{"n_layer": 11, "positions": "learned", "parallel_block": false}
Each number is 200 + 20 x the weight over its row's rms, rounded and kept within 0 to 999. Layers, rows and columns count from 0. The size before them is the row's rms in percent of the matrix's.

# layer 8 attention value, 128x128, rms 0.21, rows 45-63, columns 0-127
123,180,231,205,173,218,178,203,187,178,219,233,238,160,232,227,208,180,177,224,184,206,183,195,169,210,140,228,215,190,199,200,209,185,184,212,167,212,191,212,225,186,183,215,149,208,202,208,199,195,198,181,228,177,213,200,196,207,223,154,199,199,210,227,195,201,191,194,203,208,239,225,182,182,178,192,201,182,209,157,232,216,213,203,198,193,187,185,203,197,169,226,198,217,208,178,201,190,218,174,179,200,199,195,205,197,173,196,185,222,194,217,169,208,204,206,190,219,231,202,202,141,198,204,170,204,196,199,231
115,186,204,194,196,195,195,197,195,232,193,195,175,170,210,191,190,178,172,229,206,189,190,222,210,212,215,220,208,202,178,194,196,193,220,158,201,205,219,208,184,190,194,187,220,171,207,197,225,203,185,203,179,202,188,199,157,168,208,244,209,220,187,222,205,225,230,227,214,203,164,206,201,211,199,225,182,162,197,185,200,203,222,197,207,210,173,214,213,215,223,200,199,191,203,164,220,183,213,248,172,186,195,194,190,224,214,191,156,173,202,151,200,229,249,158,203,222,179,214,148,222,200,162,197,213,201,211,194
112,205,164,186,196,239,205,220,258,251,200,177,206,160,199,205,220,210,189,218,158,234,165,232,180,200,210,153,198,207,261,216,195,200,196,199,199,177,167,205,172,202,224,201,215,228,201,171,198,200,190,195,197,170,183,204,210,185,183,199,230,190,214,178,156,193,199,186,179,232,208,221,216,198,187,191,214,183,173,212,202,174,202,212,195,219,211,177,183,205,220,185,196,200,175,213,222,194,190,203,198,218,225,192,217,194,200,192,230,201,187,189,216,228,187,191,205,198,201,188,178,202,226,250,197,196,202,204,195
116,206,217,221,211,236,169,186,211,172,188,226,212,178,177,186,216,222,185,205,162,199,169,227,199,207,165,200,187,192,201,201,186,183,222,174,177,174,174,205,199,198,203,175,200,220,216,175,213,158,196,191,213,221,212,166,196,204,224,177,198,206,197,250,187,227,222,187,176,214,178,211,185,207,226,214,169,200,195,192,191,195,195,207,208,192,204,225,186,213,202,206,235,186,156,197,182,180,204,216,212,227,181,202,203,204,226,212,164,198,245,187,176,227,199,204,182,176,221,209,192,195,192,259,209,179,238,220,172
098,219,217,243,180,195,217,234,196,232,220,199,216,198,187,215,184,199,191,225,156,197,193,179,181,185,177,205,233,213,164,197,178,209,207,217,210,207,206,208,236,178,187,218,202,249,222,230,206,185,189,194,228,176,187,200,204,163,206,170,233,217,181,189,185,228,215,197,201,176,201,181,204,192,187,176,205,213,204,184,247,208,193,198,229,203,165,179,227,192,171,204,202,222,202,207,207,191,187,218,214,156,217,209,219,222,185,180,190,199,169,189,189,208,214,182,191,194,169,158,185,173,221,223,182,207,241,222,213
110,208,224,230,211,188,194,206,206,217,197,205,151,187,228,212,194,182,194,234,196,163,232,197,221,168,198,204,169,177,212,199,225,187,196,211,187,218,203,207,200,181,218,196,205,229,234,227,186,214,216,226,204,227,212,175,184,187,218,186,203,190,227,183,207,194,187,224,171,158,204,179,202,207,193,168,180,215,220,158,230,207,224,213,209,215,199,190,258,209,168,231,193,211,209,190,168,202,210,215,205,201,202,197,226,179,172,191,211,197,187,219,187,211,208,215,167,151,178,186,185,175,188,233,176,169,176,199,204
113,192,213,195,186,194,179,196,200,210,229,213,200,209,222,214,192,227,191,218,253,212,201,189,178,180,178,202,199,184,189,202,207,179,189,202,183,192,212,237,210,207,221,205,193,245,197,252,202,206,156,172,175,211,187,214,185,227,224,201,206,193,212,192,191,218,194,187,210,187,230,200,204,181,219,177,204,198,204,193,217,190,162,157,188,220,214,170,203,195,195,193,157,193,186,207,197,196,198,211,198,178,233,201,208,183,176,230,189,224,207,207,205,207,204,211,181,187,141,198,157,182,223,190,172,275,210,207,195
103,197,207,245,228,197,179,233,209,213,200,181,211,171,247,166,184,212,189,216,161,199,193,202,201,214,208,208,194,215,198,180,200,236,194,204,147,225,184,192,215,177,205,204,191,205,201,252,204,199,239,207,175,222,169,202,192,197,206,222,203,207,222,227,191,202,187,163,194,172,216,217,197,188,213,195,223,226,218,181,200,187,179,196,200,205,229,205,252,223,204,201,157,200,197,192,230,177,170,222,190,188,222,232,241,178,187,220,191,216,200,207,221,167,201,177,193,232,198,217,197,201,204,222,207,196,179,212,193
105,196,226,228,209,187,209,201,211,209,155,169,207,190,195,202,202,181,209,208,228,214,199,210,192,147,182,206,190,203,161,198,185,205,191,167,238,183,208,222,208,159,198,228,196,189,232,186,175,187,181,202,201,216,228,175,185,219,197,189,168,182,188,188,212,191,210,220,229,174,202,203,167,194,223,185,191,209,225,159,189,200,204,224,190,210,186,210,203,167,225,211,184,218,228,191,182,224,199,217,202,212,217,222,177,176,163,206,198,211,183,233,172,218,218,230,156,176,203,215,240,166,178,188,211,207,181,200,224
098,225,223,164,213,163,191,172,214,170,233,187,193,203,238,199,224,194,205,172,215,206,241,182,182,171,227,172,165,186,203,192,188,247,190,176,221,214,198,209,204,208,181,210,224,199,188,204,195,177,211,210,211,197,235,227,232,241,227,189,183,186,194,195,187,231,188,220,188,195,185,177,201,194,215,186,169,230,191,204,205,168,197,187,199,203,222,234,194,231,212,232,205,219,177,211,185,176,184,169,198,174,200,211,187,224,213,209,170,173,201,238,197,197,200,204,202,181,206,188,200,188,206,249,216,206,214,192,168
103,207,220,178,206,218,193,177,213,209,210,204,205,227,203,202,187,212,178,173,232,186,204,154,212,183,166,198,173,208,171,208,198,207,199,177,173,148,212,193,206,190,202,210,190,220,231,171,210,197,208,249,194,295,182,223,190,211,190,157,179,213,220,202,220,185,212,224,211,173,200,208,192,211,209,194,231,184,195,196,206,225,204,177,224,207,203,199,188,193,202,205,192,224,197,167,178,214,194,154,201,194,188,218,203,220,162,204,179,212,207,195,203,184,199,213,186,218,178,210,204,230,182,202,190,211,167,200,208
112,213,226,228,194,194,235,202,177,167,255,213,216,228,197,244,157,196,205,196,187,160,201,199,174,191,187,208,217,217,216,189,182,191,204,234,224,217,234,187,187,209,220,192,159,215,221,219,203,176,217,205,195,187,153,212,218,180,199,182,227,192,180,242,231,205,184,197,200,192,177,187,205,186,173,192,206,204,204,196,221,227,207,209,206,205,194,193,231,205,163,208,220,212,207,225,177,187,229,185,167,203,165,199,186,206,168,196,197,187,209,197,207,172,156,222,212,195,187,205,160,198,209,194,171,213,193,193,203
094,211,213,202,170,210,212,244,209,196,196,220,200,191,245,229,179,216,224,189,225,163,188,196,176,229,206,228,219,194,194,178,209,216,193,232,195,195,189,202,187,197,192,207,179,189,196,208,225,211,193,222,218,216,206,197,211,212,194,189,227,179,194,200,186,225,177,196,161,210,195,225,197,222,148,227,196,210,192,155,230,163,197,183,194,188,190,190,234,167,203,226,259,199,176,225,170,203,217,219,199,197,192,176,214,220,216,159,204,200,225,197,174,178,213,195,222,233,216,204,189,182,199,225,181,210,170,187,212
107,188,216,216,206,180,210,216,145,215,178,223,209,220,189,171,179,217,189,224,186,196,179,207,208,202,185,197,219,187,166,223,217,201,226,205,212,179,192,210,211,209,204,204,237,182,223,199,225,207,176,172,177,171,213,200,182,204,201,175,226,224,146,236,201,219,232,211,180,217,180,221,200,214,219,214,185,207,191,210,210,186,131,204,214,200,217,199,187,199,183,169,207,215,198,201,211,212,172,223,216,229,210,204,174,175,207,248,231,210,193,182,198,175,216,193,194,194,207,205,171,166,203,224,219,235,216,196,179
118,176,201,172,193,189,238,202,183,195,230,185,199,217,186,194,187,190,233,190,162,213,217,188,166,193,212,197,220,196,220,220,210,224,227,164,234,197,172,222,211,175,192,169,205,202,204,181,223,184,223,211,203,209,174,184,227,207,210,199,219,211,186,187,224,177,174,216,194,211,196,208,186,197,194,222,192,187,174,215,194,168,242,197,193,196,178,217,226,251,194,149,156,169,173,226,175,220,185,182,188,202,197,195,228,211,192,195,208,190,206,227,239,218,193,193,214,181,191,200,218,226,200,195,208,161,240,196,183
101,243,212,223,181,184,184,183,169,216,215,189,190,211,212,191,230,254,195,208,206,208,193,193,226,196,168,219,188,219,195,201,193,188,197,204,156,194,199,213,229,184,231,191,187,190,206,181,165,212,204,174,165,194,213,216,176,239,200,231,195,194,217,198,205,212,218,141,197,207,205,193,227,201,218,190,176,231,211,205,188,174,180,227,181,205,215,207,188,177,209,235,161,215,214,212,214,160,216,185,173,192,152,195,235,169,201,207,200,205,224,219,173,198,211,202,164,212,198,225,186,217,197,194,192,207,204,179,203
109,192,170,191,230,164,194,238,219,217,190,193,191,202,143,187,213,218,166,205,182,203,194,206,215,215,207,181,193,205,247,233,204,218,189,206,181,208,217,219,207,191,205,211,221,185,198,221,215,187,225,199,188,198,191,200,217,191,208,216,238,218,188,213,174,208,177,170,186,237,213,216,189,222,209,200,209,221,210,207,210,172,166,170,218,186,244,196,169,200,219,189,220,192,214,232,177,197,194,244,241,189,235,202,196,189,216,231,225,196,198,192,174,206,216,210,172,183,229,182,166,198,178,200,220,228,219,203,174
111,210,205,202,217,232,184,199,183,205,197,222,193,172,204,211,246,184,201,231,159,238,215,235,172,193,185,223,193,193,218,192,184,197,205,209,185,225,160,162,207,236,188,168,242,203,212,189,190,182,200,212,216,183,224,203,232,195,233,189,177,205,211,161,217,185,176,210,197,181,176,189,210,200,214,210,181,170,177,182,209,183,217,212,212,211,192,213,190,217,218,224,217,174,203,169,186,198,175,185,176,195,211,188,215,217,195,144,218,162,204,198,189,212,170,195,181,198,209,224,188,208,207,220,231,154,194,201,204
107,206,244,222,208,180,189,184,208,166,236,206,169,201,219,212,180,207,197,198,187,185,208,188,175,205,168,185,182,197,163,246,196,227,194,153,203,197,236,187,204,197,234,203,186,213,195,229,199,209,203,201,222,233,174,238,176,229,218,214,191,198,189,213,240,205,223,190,178,210,197,163,196,207,206,165,181,209,189,180,211,196,194,196,236,224,190,203,245,181,196,203,198,183,238,198,191,187,206,187,187,213,201,221,222,199,186,219,204,260,175,192,171,208,212,241,207,190,180,210,225,210,191,195,214,194,215,192,201
# layer 8 attention output (transposed), 128x128, rms 0.184, rows 45-63, columns 0-127
110,192,215,250,166,206,204,203,201,206,206,210,212,180,191,167,216,189,184,207,188,182,193,225,240,186,231,212,188,188,178,194,206,178,235,182,181,224,199,199,177,206,210,189,188,215,172,180,204,186,197,216,197,175,186,203,170,231,192,207,229,194,214,183,180,191,241,193,244,204,214,200,200,205,189,235,182,199,229,198,160,233,225,217,197,217,246,185,228,178,212,207,214,185,210,239,211,193,161,215,203,195,199,204,192,206,225,176,185,224,207,169,196,196,223,173,235,210,208,238,213,216,185,151,188,212,213,179,199
114,181,181,231,197,237,197,190,201,162,228,224,214,178,228,221,156,240,222,189,199,223,188,206,196,188,222,198,207,187,184,202,206,184,207,269,203,216,201,192,207,190,198,212,198,184,211,206,181,210,219,213,214,196,193,199,168,185,201,203,177,211,192,186,208,195,169,206,229,205,192,210,186,165,169,178,206,198,186,204,205,224,264,184,232,181,223,191,208,206,189,206,201,235,188,160,180,188,231,206,207,230,205,211,207,217,185,218,192,176,203,173,226,206,189,164,190,207,226,227,172,159,223,207,214,187,197,180,194
107,212,194,199,211,208,220,179,194,233,215,188,224,232,201,207,185,203,201,238,214,176,201,213,199,216,174,183,200,196,171,196,191,228,210,239,216,229,202,227,195,187,217,225,198,200,205,218,200,207,189,190,187,179,192,180,176,216,231,177,176,179,184,205,190,196,184,180,153,193,251,205,193,202,208,213,219,198,235,199,191,163,130,184,188,200,213,191,200,187,153,216,172,197,195,224,189,209,170,196,210,184,186,197,209,153,215,179,192,217,193,197,226,170,196,235,161,232,205,208,178,206,197,213,204,220,225,176,198
119,205,218,235,170,158,187,222,211,190,200,241,222,183,186,166,214,212,191,206,215,215,210,197,207,207,170,231,194,184,191,188,158,195,226,213,190,245,207,208,184,197,205,195,199,130,192,184,199,177,209,199,210,225,203,213,177,234,201,211,216,267,196,211,181,183,211,167,172,170,213,183,180,209,168,185,214,219,184,196,179,190,227,185,214,198,181,206,217,169,191,200,202,182,186,194,199,217,202,208,207,212,189,208,200,177,212,218,210,226,166,216,235,198,222,214,200,197,226,231,185,188,191,173,189,174,196,192,194
091,197,181,187,206,209,193,209,227,207,198,176,181,199,205,169,198,183,184,214,227,189,192,205,234,178,192,170,204,221,198,167,193,172,215,227,187,228,213,188,205,231,198,199,199,171,231,158,184,195,212,193,200,151,222,195,244,230,226,186,230,165,204,185,184,181,156,212,185,190,205,186,190,205,205,199,222,216,199,242,206,214,201,216,223,205,214,205,215,182,205,208,223,177,186,188,145,199,185,223,213,192,200,249,179,242,247,206,213,205,199,195,215,195,185,205,190,230,194,199,222,214,183,212,204,174,185,212,170
111,174,157,186,214,214,198,205,206,199,211,225,198,175,196,209,179,173,174,210,207,195,185,179,238,209,177,201,227,236,181,193,203,197,189,190,224,180,219,182,187,199,207,173,190,159,174,163,204,229,178,186,218,214,176,210,212,161,201,212,182,155,217,207,166,191,218,170,219,199,222,231,221,209,174,191,216,222,194,205,200,231,205,232,179,141,170,174,200,175,222,194,240,198,226,199,184,211,197,178,178,184,198,196,193,214,215,199,187,179,184,172,194,178,200,218,223,212,217,202,197,218,188,210,213,187,172,227,208
102,164,184,194,227,225,230,219,214,207,167,195,202,271,206,205,193,182,167,197,220,203,168,220,212,162,254,185,230,230,206,221,241,213,198,203,183,187,198,196,216,209,193,241,226,199,194,180,182,238,182,198,204,227,197,180,198,218,209,202,200,202,199,193,211,195,198,183,182,198,212,216,195,176,208,199,212,199,203,169,224,211,191,210,235,211,223,217,197,157,196,201,196,174,216,193,256,203,193,226,195,194,212,195,201,213,188,209,220,179,229,230,205,196,200,183,230,238,198,220,182,212,202,227,195,220,190,196,205
113,236,195,209,181,222,178,206,182,243,192,236,210,189,216,184,179,217,195,201,219,207,182,188,225,198,218,175,192,184,196,187,194,206,210,229,183,211,199,239,219,183,185,177,198,174,212,175,231,217,189,209,195,200,149,197,222,189,193,164,212,192,193,206,182,181,179,171,212,189,209,199,170,195,204,224,222,195,203,254,219,197,185,216,178,203,241,212,186,149,206,171,205,185,215,237,231,174,191,212,185,222,214,221,201,203,218,220,204,143,190,191,180,219,165,182,214,189,235,198,192,206,190,210,214,208,212,197,178
108,187,209,214,197,175,201,184,196,191,236,196,231,211,195,206,207,171,175,159,198,198,148,208,218,188,173,225,227,232,221,221,164,187,178,235,198,172,207,186,220,209,210,198,220,207,214,208,237,167,237,220,223,195,211,202,196,171,183,224,232,172,216,182,198,222,207,215,221,192,211,235,193,219,197,195,218,226,196,178,213,201,154,213,217,218,220,199,182,197,247,190,205,203,211,190,192,222,223,195,186,189,190,194,230,210,204,187,184,212,220,175,201,177,192,206,245,205,190,195,202,216,214,183,183,175,230,220,237
099,206,228,201,196,162,199,206,206,222,160,185,203,218,195,189,252,207,216,207,184,196,197,197,213,205,204,197,203,187,235,225,176,195,181,200,198,182,221,239,215,186,202,223,196,187,184,157,231,230,197,176,193,230,161,189,194,212,221,227,206,239,175,216,208,158,186,197,205,212,195,216,205,212,216,188,214,231,182,222,226,181,235,165,227,185,196,207,202,223,208,211,222,235,201,207,191,197,205,183,206,185,170,189,193,202,245,184,166,199,218,209,182,186,216,199,212,220,158,166,194,194,189,214,163,170,197,221,191
100,198,193,181,217,225,187,222,174,219,160,233,184,179,194,197,199,216,192,152,166,199,204,221,199,216,220,209,185,212,227,256,187,245,198,181,202,212,225,226,191,176,206,208,193,211,182,198,201,190,228,192,186,238,218,196,205,168,168,223,229,195,202,195,226,167,187,184,236,163,186,217,191,209,165,189,238,176,202,195,222,210,180,193,220,211,180,194,205,214,219,189,200,194,206,182,220,222,204,192,173,216,221,172,171,231,195,169,191,182,204,167,237,187,208,210,178,185,198,179,212,207,199,218,192,166,201,197,199
110,195,168,202,208,184,200,196,194,192,175,170,192,208,164,195,204,213,216,221,201,201,213,202,197,175,213,188,201,216,197,185,218,223,225,186,208,189,171,219,186,164,218,217,224,202,196,132,196,184,166,218,204,216,205,244,215,177,201,193,206,192,220,200,171,216,200,229,185,185,170,198,202,193,190,205,164,180,178,198,180,215,226,211,194,171,203,202,224,186,212,206,230,168,185,228,168,216,173,193,228,191,227,199,164,259,194,215,201,185,199,218,209,239,189,223,188,166,188,193,221,208,224,230,171,210,208,227,210
101,229,183,192,208,178,199,186,207,185,190,207,179,200,180,212,180,224,199,214,181,190,186,179,221,165,209,219,186,224,188,178,223,167,202,178,181,209,201,188,237,191,220,181,232,175,200,180,192,233,176,182,168,192,208,233,180,240,185,205,168,183,186,208,190,148,223,173,203,191,205,189,189,212,200,237,187,215,235,218,154,211,243,184,173,208,238,220,205,201,187,194,219,197,207,209,187,231,225,198,202,233,201,218,205,193,214,175,199,211,190,201,197,188,250,187,176,175,200,193,199,220,181,241,200,203,219,209,214
109,204,173,193,194,194,178,162,229,221,169,179,203,228,224,165,209,207,197,195,209,218,204,192,212,212,185,175,236,210,212,174,201,208,207,229,206,258,160,186,203,228,203,182,224,170,189,217,213,209,195,235,198,203,221,199,200,235,213,210,185,198,180,219,230,209,209,216,189,179,225,191,200,198,138,180,183,194,171,175,221,176,189,195,188,227,206,222,203,200,207,210,214,175,178,182,213,191,227,218,216,234,195,197,170,147,209,204,205,195,235,234,194,208,184,173,225,206,209,225,183,200,178,192,197,219,203,208,194
119,188,223,190,201,210,237,192,195,221,240,184,148,218,173,223,219,201,184,218,213,188,205,177,220,230,204,205,209,187,224,195,189,196,208,204,220,214,218,204,200,189,211,171,195,217,166,221,197,223,198,215,182,198,186,209,192,173,205,222,218,200,219,216,183,188,187,251,155,207,167,204,180,213,183,214,225,206,152,216,206,191,207,201,204,179,162,170,198,199,158,162,195,217,161,215,212,177,188,192,217,175,192,194,187,191,224,211,213,169,179,207,212,226,206,235,178,194,219,174,214,208,217,207,175,163,225,212,193
100,192,201,167,218,190,218,213,178,195,163,217,199,197,172,191,204,187,192,184,186,188,181,157,210,206,220,189,237,167,174,230,169,217,207,207,193,177,203,201,185,174,167,163,160,173,213,191,220,214,228,163,205,175,160,178,175,199,178,169,186,205,204,215,208,193,232,184,195,186,212,208,208,201,202,195,185,168,198,197,221,200,201,186,206,195,209,227,206,186,225,183,161,208,168,243,208,190,193,203,183,203,202,216,201,198,188,219,204,216,230,179,211,185,191,163,196,220,199,206,206,204,247,194,170,257,196,180,191
112,200,197,172,229,195,216,196,208,223,162,187,222,184,238,161,214,201,212,228,207,215,197,193,197,215,196,209,188,210,217,160,180,211,200,202,213,197,176,215,237,220,198,180,207,208,214,205,188,208,199,202,202,203,209,178,187,228,181,183,166,201,184,233,223,173,174,205,193,225,247,155,210,228,199,188,181,226,183,203,218,207,151,196,174,205,218,187,206,188,194,214,164,175,173,154,220,177,182,197,180,216,204,204,236,150,221,197,239,211,218,220,195,207,207,208,198,191,206,187,168,186,193,179,185,169,188,190,205
113,219,205,220,177,202,203,193,192,174,207,198,215,183,208,203,193,241,236,203,201,187,195,214,219,216,209,217,221,204,182,210,197,183,184,189,188,220,258,240,182,193,203,215,151,154,174,192,173,199,180,228,212,187,174,214,174,205,202,208,205,193,225,194,195,184,219,206,173,215,231,175,179,191,243,205,202,205,214,174,178,182,210,175,170,168,160,206,187,227,178,211,202,206,201,203,215,210,184,182,203,211,211,182,178,155,196,198,164,202,198,183,219,165,200,238,219,214,201,200,218,192,210,162,193,171,169,207,179
111,207,181,172,187,222,181,209,224,170,207,233,220,197,169,191,226,189,194,187,206,173,225,217,212,195,204,182,181,216,208,251,214,226,212,222,202,181,188,190,178,193,199,151,172,222,178,187,224,210,208,194,201,176,189,198,173,209,178,227,221,223,187,201,204,196,174,193,178,175,185,211,217,202,171,219,201,180,183,205,191,225,223,214,172,212,195,186,173,153,212,196,211,200,219,222,193,219,241,178,159,164,192,206,174,219,219,195,209,196,227,191,215,191,202,207,200,188,223,180,222,172,198,215,197,176,165,205,256
# layer 8 attention query, 128x128, rms 0.142, rows 64-72, columns 0-127
106,210,207,217,212,200,181,216,151,202,192,225,241,191,177,168,190,202,187,179,195,169,190,200,183,202,202,200,171,194,184,165,192,235,207,209,185,188,228,187,180,207,192,246,229,219,180,185,183,168,190,229,172,224,194,216,218,181,209,205,245,208,177,175,184,197,222,191,161,191,227,215,213,185,194,189,208,221,210,205,187,200,203,203,203,223,161,189,173,227,205,193,203,188,178,216,216,241,166,209,220,176,173,176,171,200,209,180,201,221,181,185,217,208,198,179,196,212,224,198,180,245,235,213,203,223,200,223,190
105,195,203,174,171,207,236,209,247,160,207,188,219,231,244,169,167,206,196,207,219,207,199,167,228,200,223,181,189,216,176,217,209,183,220,208,186,205,196,168,211,234,182,217,172,184,202,212,163,210,182,215,223,192,190,192,229,203,225,218,175,190,216,167,204,211,196,198,212,212,223,188,176,211,222,151,191,182,196,203,226,202,190,214,226,236,203,185,167,193,207,217,203,207,210,206,211,189,233,158,230,206,209,174,213,207,198,209,211,178,190,184,166,190,198,192,200,194,226,198,184,215,189,218,202,230,161,231,218
110,224,190,202,206,219,172,177,192,190,217,194,180,212,188,212,237,225,158,209,185,172,233,191,185,182,198,225,205,169,169,218,219,191,203,168,168,219,178,189,191,246,244,180,161,212,196,184,202,195,195,205,195,199,180,187,204,186,178,229,239,191,205,178,195,210,202,190,182,217,176,201,236,192,216,193,179,176,220,221,201,190,195,192,181,203,166,187,195,204,157,184,178,202,216,202,199,191,189,209,179,176,221,190,155,228,178,199,189,174,205,191,221,196,217,202,170,205,218,183,231,217,193,237,172,156,183,211,199
110,214,199,186,210,197,194,230,193,207,167,182,234,169,174,180,159,166,218,212,167,190,211,184,250,189,229,189,196,210,196,199,184,198,186,191,196,226,199,194,214,203,191,197,205,164,245,221,240,192,165,184,203,226,213,199,202,202,198,237,170,211,213,172,159,220,201,205,176,172,199,182,208,180,188,214,208,224,208,204,185,228,205,190,171,202,191,185,201,187,189,180,171,225,205,239,234,185,190,209,173,168,221,178,173,223,203,187,203,197,219,175,179,211,204,208,178,209,176,178,169,222,201,179,223,206,211,182,179
112,170,210,215,204,212,201,172,188,213,193,206,216,221,190,250,191,194,220,188,208,144,180,175,235,221,216,191,158,228,160,215,188,231,222,184,196,206,202,184,165,194,213,205,155,221,195,206,185,209,186,195,163,196,157,205,194,183,188,194,212,199,184,153,214,203,206,200,220,196,208,198,193,184,215,236,210,161,217,240,219,206,190,193,201,231,202,168,250,195,206,205,192,216,205,212,193,193,209,208,179,202,238,227,219,204,202,195,196,163,184,211,180,230,199,198,205,174,223,185,196,197,225,219,198,205,201,180,210
105,228,193,191,198,207,205,191,167,187,210,215,187,206,207,241,163,199,182,151,197,221,202,255,230,211,207,188,221,171,196,183,190,158,186,220,206,181,193,210,205,215,222,180,205,178,181,181,204,189,200,208,212,200,189,226,187,170,230,221,196,232,193,192,201,226,212,158,236,226,231,188,198,189,206,188,215,217,200,206,214,179,217,198,186,217,207,144,211,214,216,205,196,198,209,219,226,206,234,190,188,220,186,217,228,219,232,194,198,178,220,180,174,196,224,220,196,187,187,194,194,205,179,205,224,157,247,207,191
109,207,213,194,201,187,162,236,195,244,245,241,194,160,236,209,214,196,183,183,176,188,170,195,220,206,202,200,173,167,198,196,207,213,205,160,177,211,202,212,208,218,202,205,178,169,203,187,173,216,213,198,200,209,182,207,202,196,208,188,169,209,218,188,188,147,192,220,245,198,186,177,182,204,194,218,203,177,190,208,194,217,180,176,215,199,178,190,204,182,231,208,175,180,218,211,173,224,193,187,178,207,168,229,200,222,203,198,226,221,191,160,204,174,208,154,190,203,225,190,195,246,211,179,198,207,203,214,183
103,207,204,215,165,221,234,195,212,224,211,174,187,209,216,242,196,212,230,179,218,189,202,227,175,176,190,191,201,217,224,219,197,221,186,199,160,185,200,188,240,156,221,212,221,182,170,197,206,220,193,182,246,218,204,237,165,227,181,200,224,202,223,209,209,197,180,220,200,210,187,222,244,199,199,206,194,189,175,204,213,175,230,182,222,212,160,228,198,214,207,177,181,208,220,212,181,190,187,213,149,174,230,179,187,212,185,186,171,193,173,198,220,187,197,196,184,201,208,203,204,171,182,211,217,219,220,197,213
102,199,215,227,201,207,196,207,184,227,221,228,188,204,216,196,175,192,213,196,208,173,204,203,196,184,197,223,222,216,173,182,196,205,197,178,228,223,185,160,192,211,214,231,197,197,225,217,213,172,197,223,245,206,208,188,260,210,192,198,210,195,183,217,204,170,199,225,196,171,216,164,193,186,169,195,185,201,194,184,155,189,218,218,189,244,168,197,161,195,179,211,192,210,169,225,146,215,190,198,161,211,193,195,224,211,232,230,214,232,200,209,189,187,179,201,236,206,181,192,197,200,181,205,181,170,216,211,191
# layer 8 attention key, 128x128, rms 0.145, rows 64-71, columns 0-127
109,200,206,236,214,183,205,198,174,186,200,223,192,161,199,222,203,196,178,181,224,156,209,160,195,181,197,183,173,197,227,211,177,218,180,199,232,211,229,222,181,202,236,191,215,196,243,188,189,191,166,242,164,181,183,190,227,186,213,194,208,217,174,183,171,221,240,189,194,204,217,193,181,210,206,202,221,198,217,188,169,232,221,170,213,198,171,205,188,205,192,199,199,178,190,212,197,182,158,203,199,173,210,211,140,188,195,192,203,224,185,196,209,211,221,170,189,185,173,197,199,207,194,230,164,185,189,202,186
111,188,187,220,195,203,206,223,191,145,200,206,227,223,187,190,213,204,198,183,238,221,194,188,215,201,261,192,169,209,148,233,229,205,205,201,198,216,185,200,184,212,188,194,178,236,235,170,187,201,208,208,190,181,212,193,198,211,182,196,193,224,208,181,199,216,187,180,211,216,237,220,238,231,195,214,194,179,225,198,209,186,172,209,179,190,195,163,178,249,185,233,203,202,222,189,207,156,235,208,230,196,215,203,222,198,215,184,230,186,203,187,193,186,184,194,189,211,214,189,174,194,195,203,220,201,169,229,199
112,199,195,194,173,246,212,211,198,210,210,179,206,194,213,196,181,200,211,217,199,175,202,183,200,239,203,184,184,215,162,202,221,205,221,183,218,208,191,237,181,226,200,192,182,184,177,211,176,198,182,198,222,230,198,182,230,221,205,251,204,171,227,169,195,236,183,208,183,177,186,187,191,211,204,172,207,192,216,211,188,224,215,210,189,195,139,183,186,207,194,209,202,205,191,233,194,212,206,192,202,181,193,199,159,222,214,210,197,171,163,180,221,192,200,234,157,215,184,184,255,216,203,230,203,197,188,205,158
111,211,197,198,209,223,187,224,166,193,189,203,252,161,194,239,206,201,176,225,202,208,199,214,203,188,231,176,192,200,202,189,184,213,183,168,244,229,196,211,197,205,190,220,217,213,238,196,248,218,217,213,218,205,241,182,223,162,202,181,220,230,215,189,170,225,202,182,205,212,192,187,255,191,181,201,162,187,183,215,192,212,199,205,201,186,214,194,189,165,168,190,226,241,176,234,222,188,180,232,181,194,192,204,221,218,199,203,191,187,197,180,203,201,201,201,172,225,174,195,212,220,178,221,194,193,203,198,205
118,186,218,195,226,218,197,200,181,219,201,207,206,207,207,228,177,171,197,245,216,166,210,202,203,224,197,181,204,198,206,177,207,158,207,209,208,224,216,186,178,195,179,203,213,239,175,224,191,212,198,212,184,192,163,192,184,166,188,207,174,201,221,155,205,225,214,211,199,188,228,220,216,184,219,202,217,211,196,230,187,214,144,194,229,227,221,195,209,215,192,210,217,203,216,222,170,198,219,184,195,205,176,212,177,183,218,157,174,189,195,183,212,216,179,175,183,188,234,172,171,220,201,253,221,186,212,175,181
104,227,186,213,223,202,194,195,175,203,240,193,192,191,209,246,179,225,196,166,193,215,197,204,193,177,203,191,215,197,208,164,183,189,205,222,189,162,199,233,219,216,145,213,174,208,197,195,224,223,207,180,184,200,210,204,208,185,214,190,172,204,170,186,199,193,176,184,196,228,223,208,179,225,228,208,217,162,230,191,202,188,208,171,189,224,182,151,195,189,146,170,207,213,207,215,213,223,205,181,206,224,220,236,190,180,214,180,222,210,198,208,198,216,209,221,173,211,188,178,212,223,205,201,202,182,256,210,192
108,169,199,204,183,181,170,238,173,219,218,211,215,195,232,192,172,180,202,196,161,190,206,203,196,180,202,230,161,173,193,220,239,232,214,188,190,207,190,209,178,167,205,166,202,219,233,197,147,214,215,201,175,185,221,189,155,190,179,204,229,196,225,231,180,157,210,218,217,204,209,209,192,201,184,209,227,172,221,220,224,200,192,183,188,228,181,197,182,216,180,175,205,205,198,204,202,219,207,190,176,206,171,233,205,209,207,224,213,227,199,177,188,180,155,194,200,213,224,208,205,216,209,179,190,217,220,185,204
102,205,215,156,190,212,204,193,210,192,210,175,199,168,169,244,212,195,239,192,200,204,175,247,221,223,180,223,216,182,222,239,219,184,211,190,190,191,204,185,220,192,218,215,180,203,202,212,215,215,214,234,227,194,205,192,195,225,182,219,170,180,211,234,180,196,212,219,178,192,210,234,194,209,191,168,191,207,206,207,204,211,210,176,207,197,214,228,206,209,192,183,196,202,192,200,194,212,236,184,158,188,242,214,192,222,181,202,141,176,231,213,235,199,188,202,191,219,190,187,196,158,170,225,182,169,212,187,220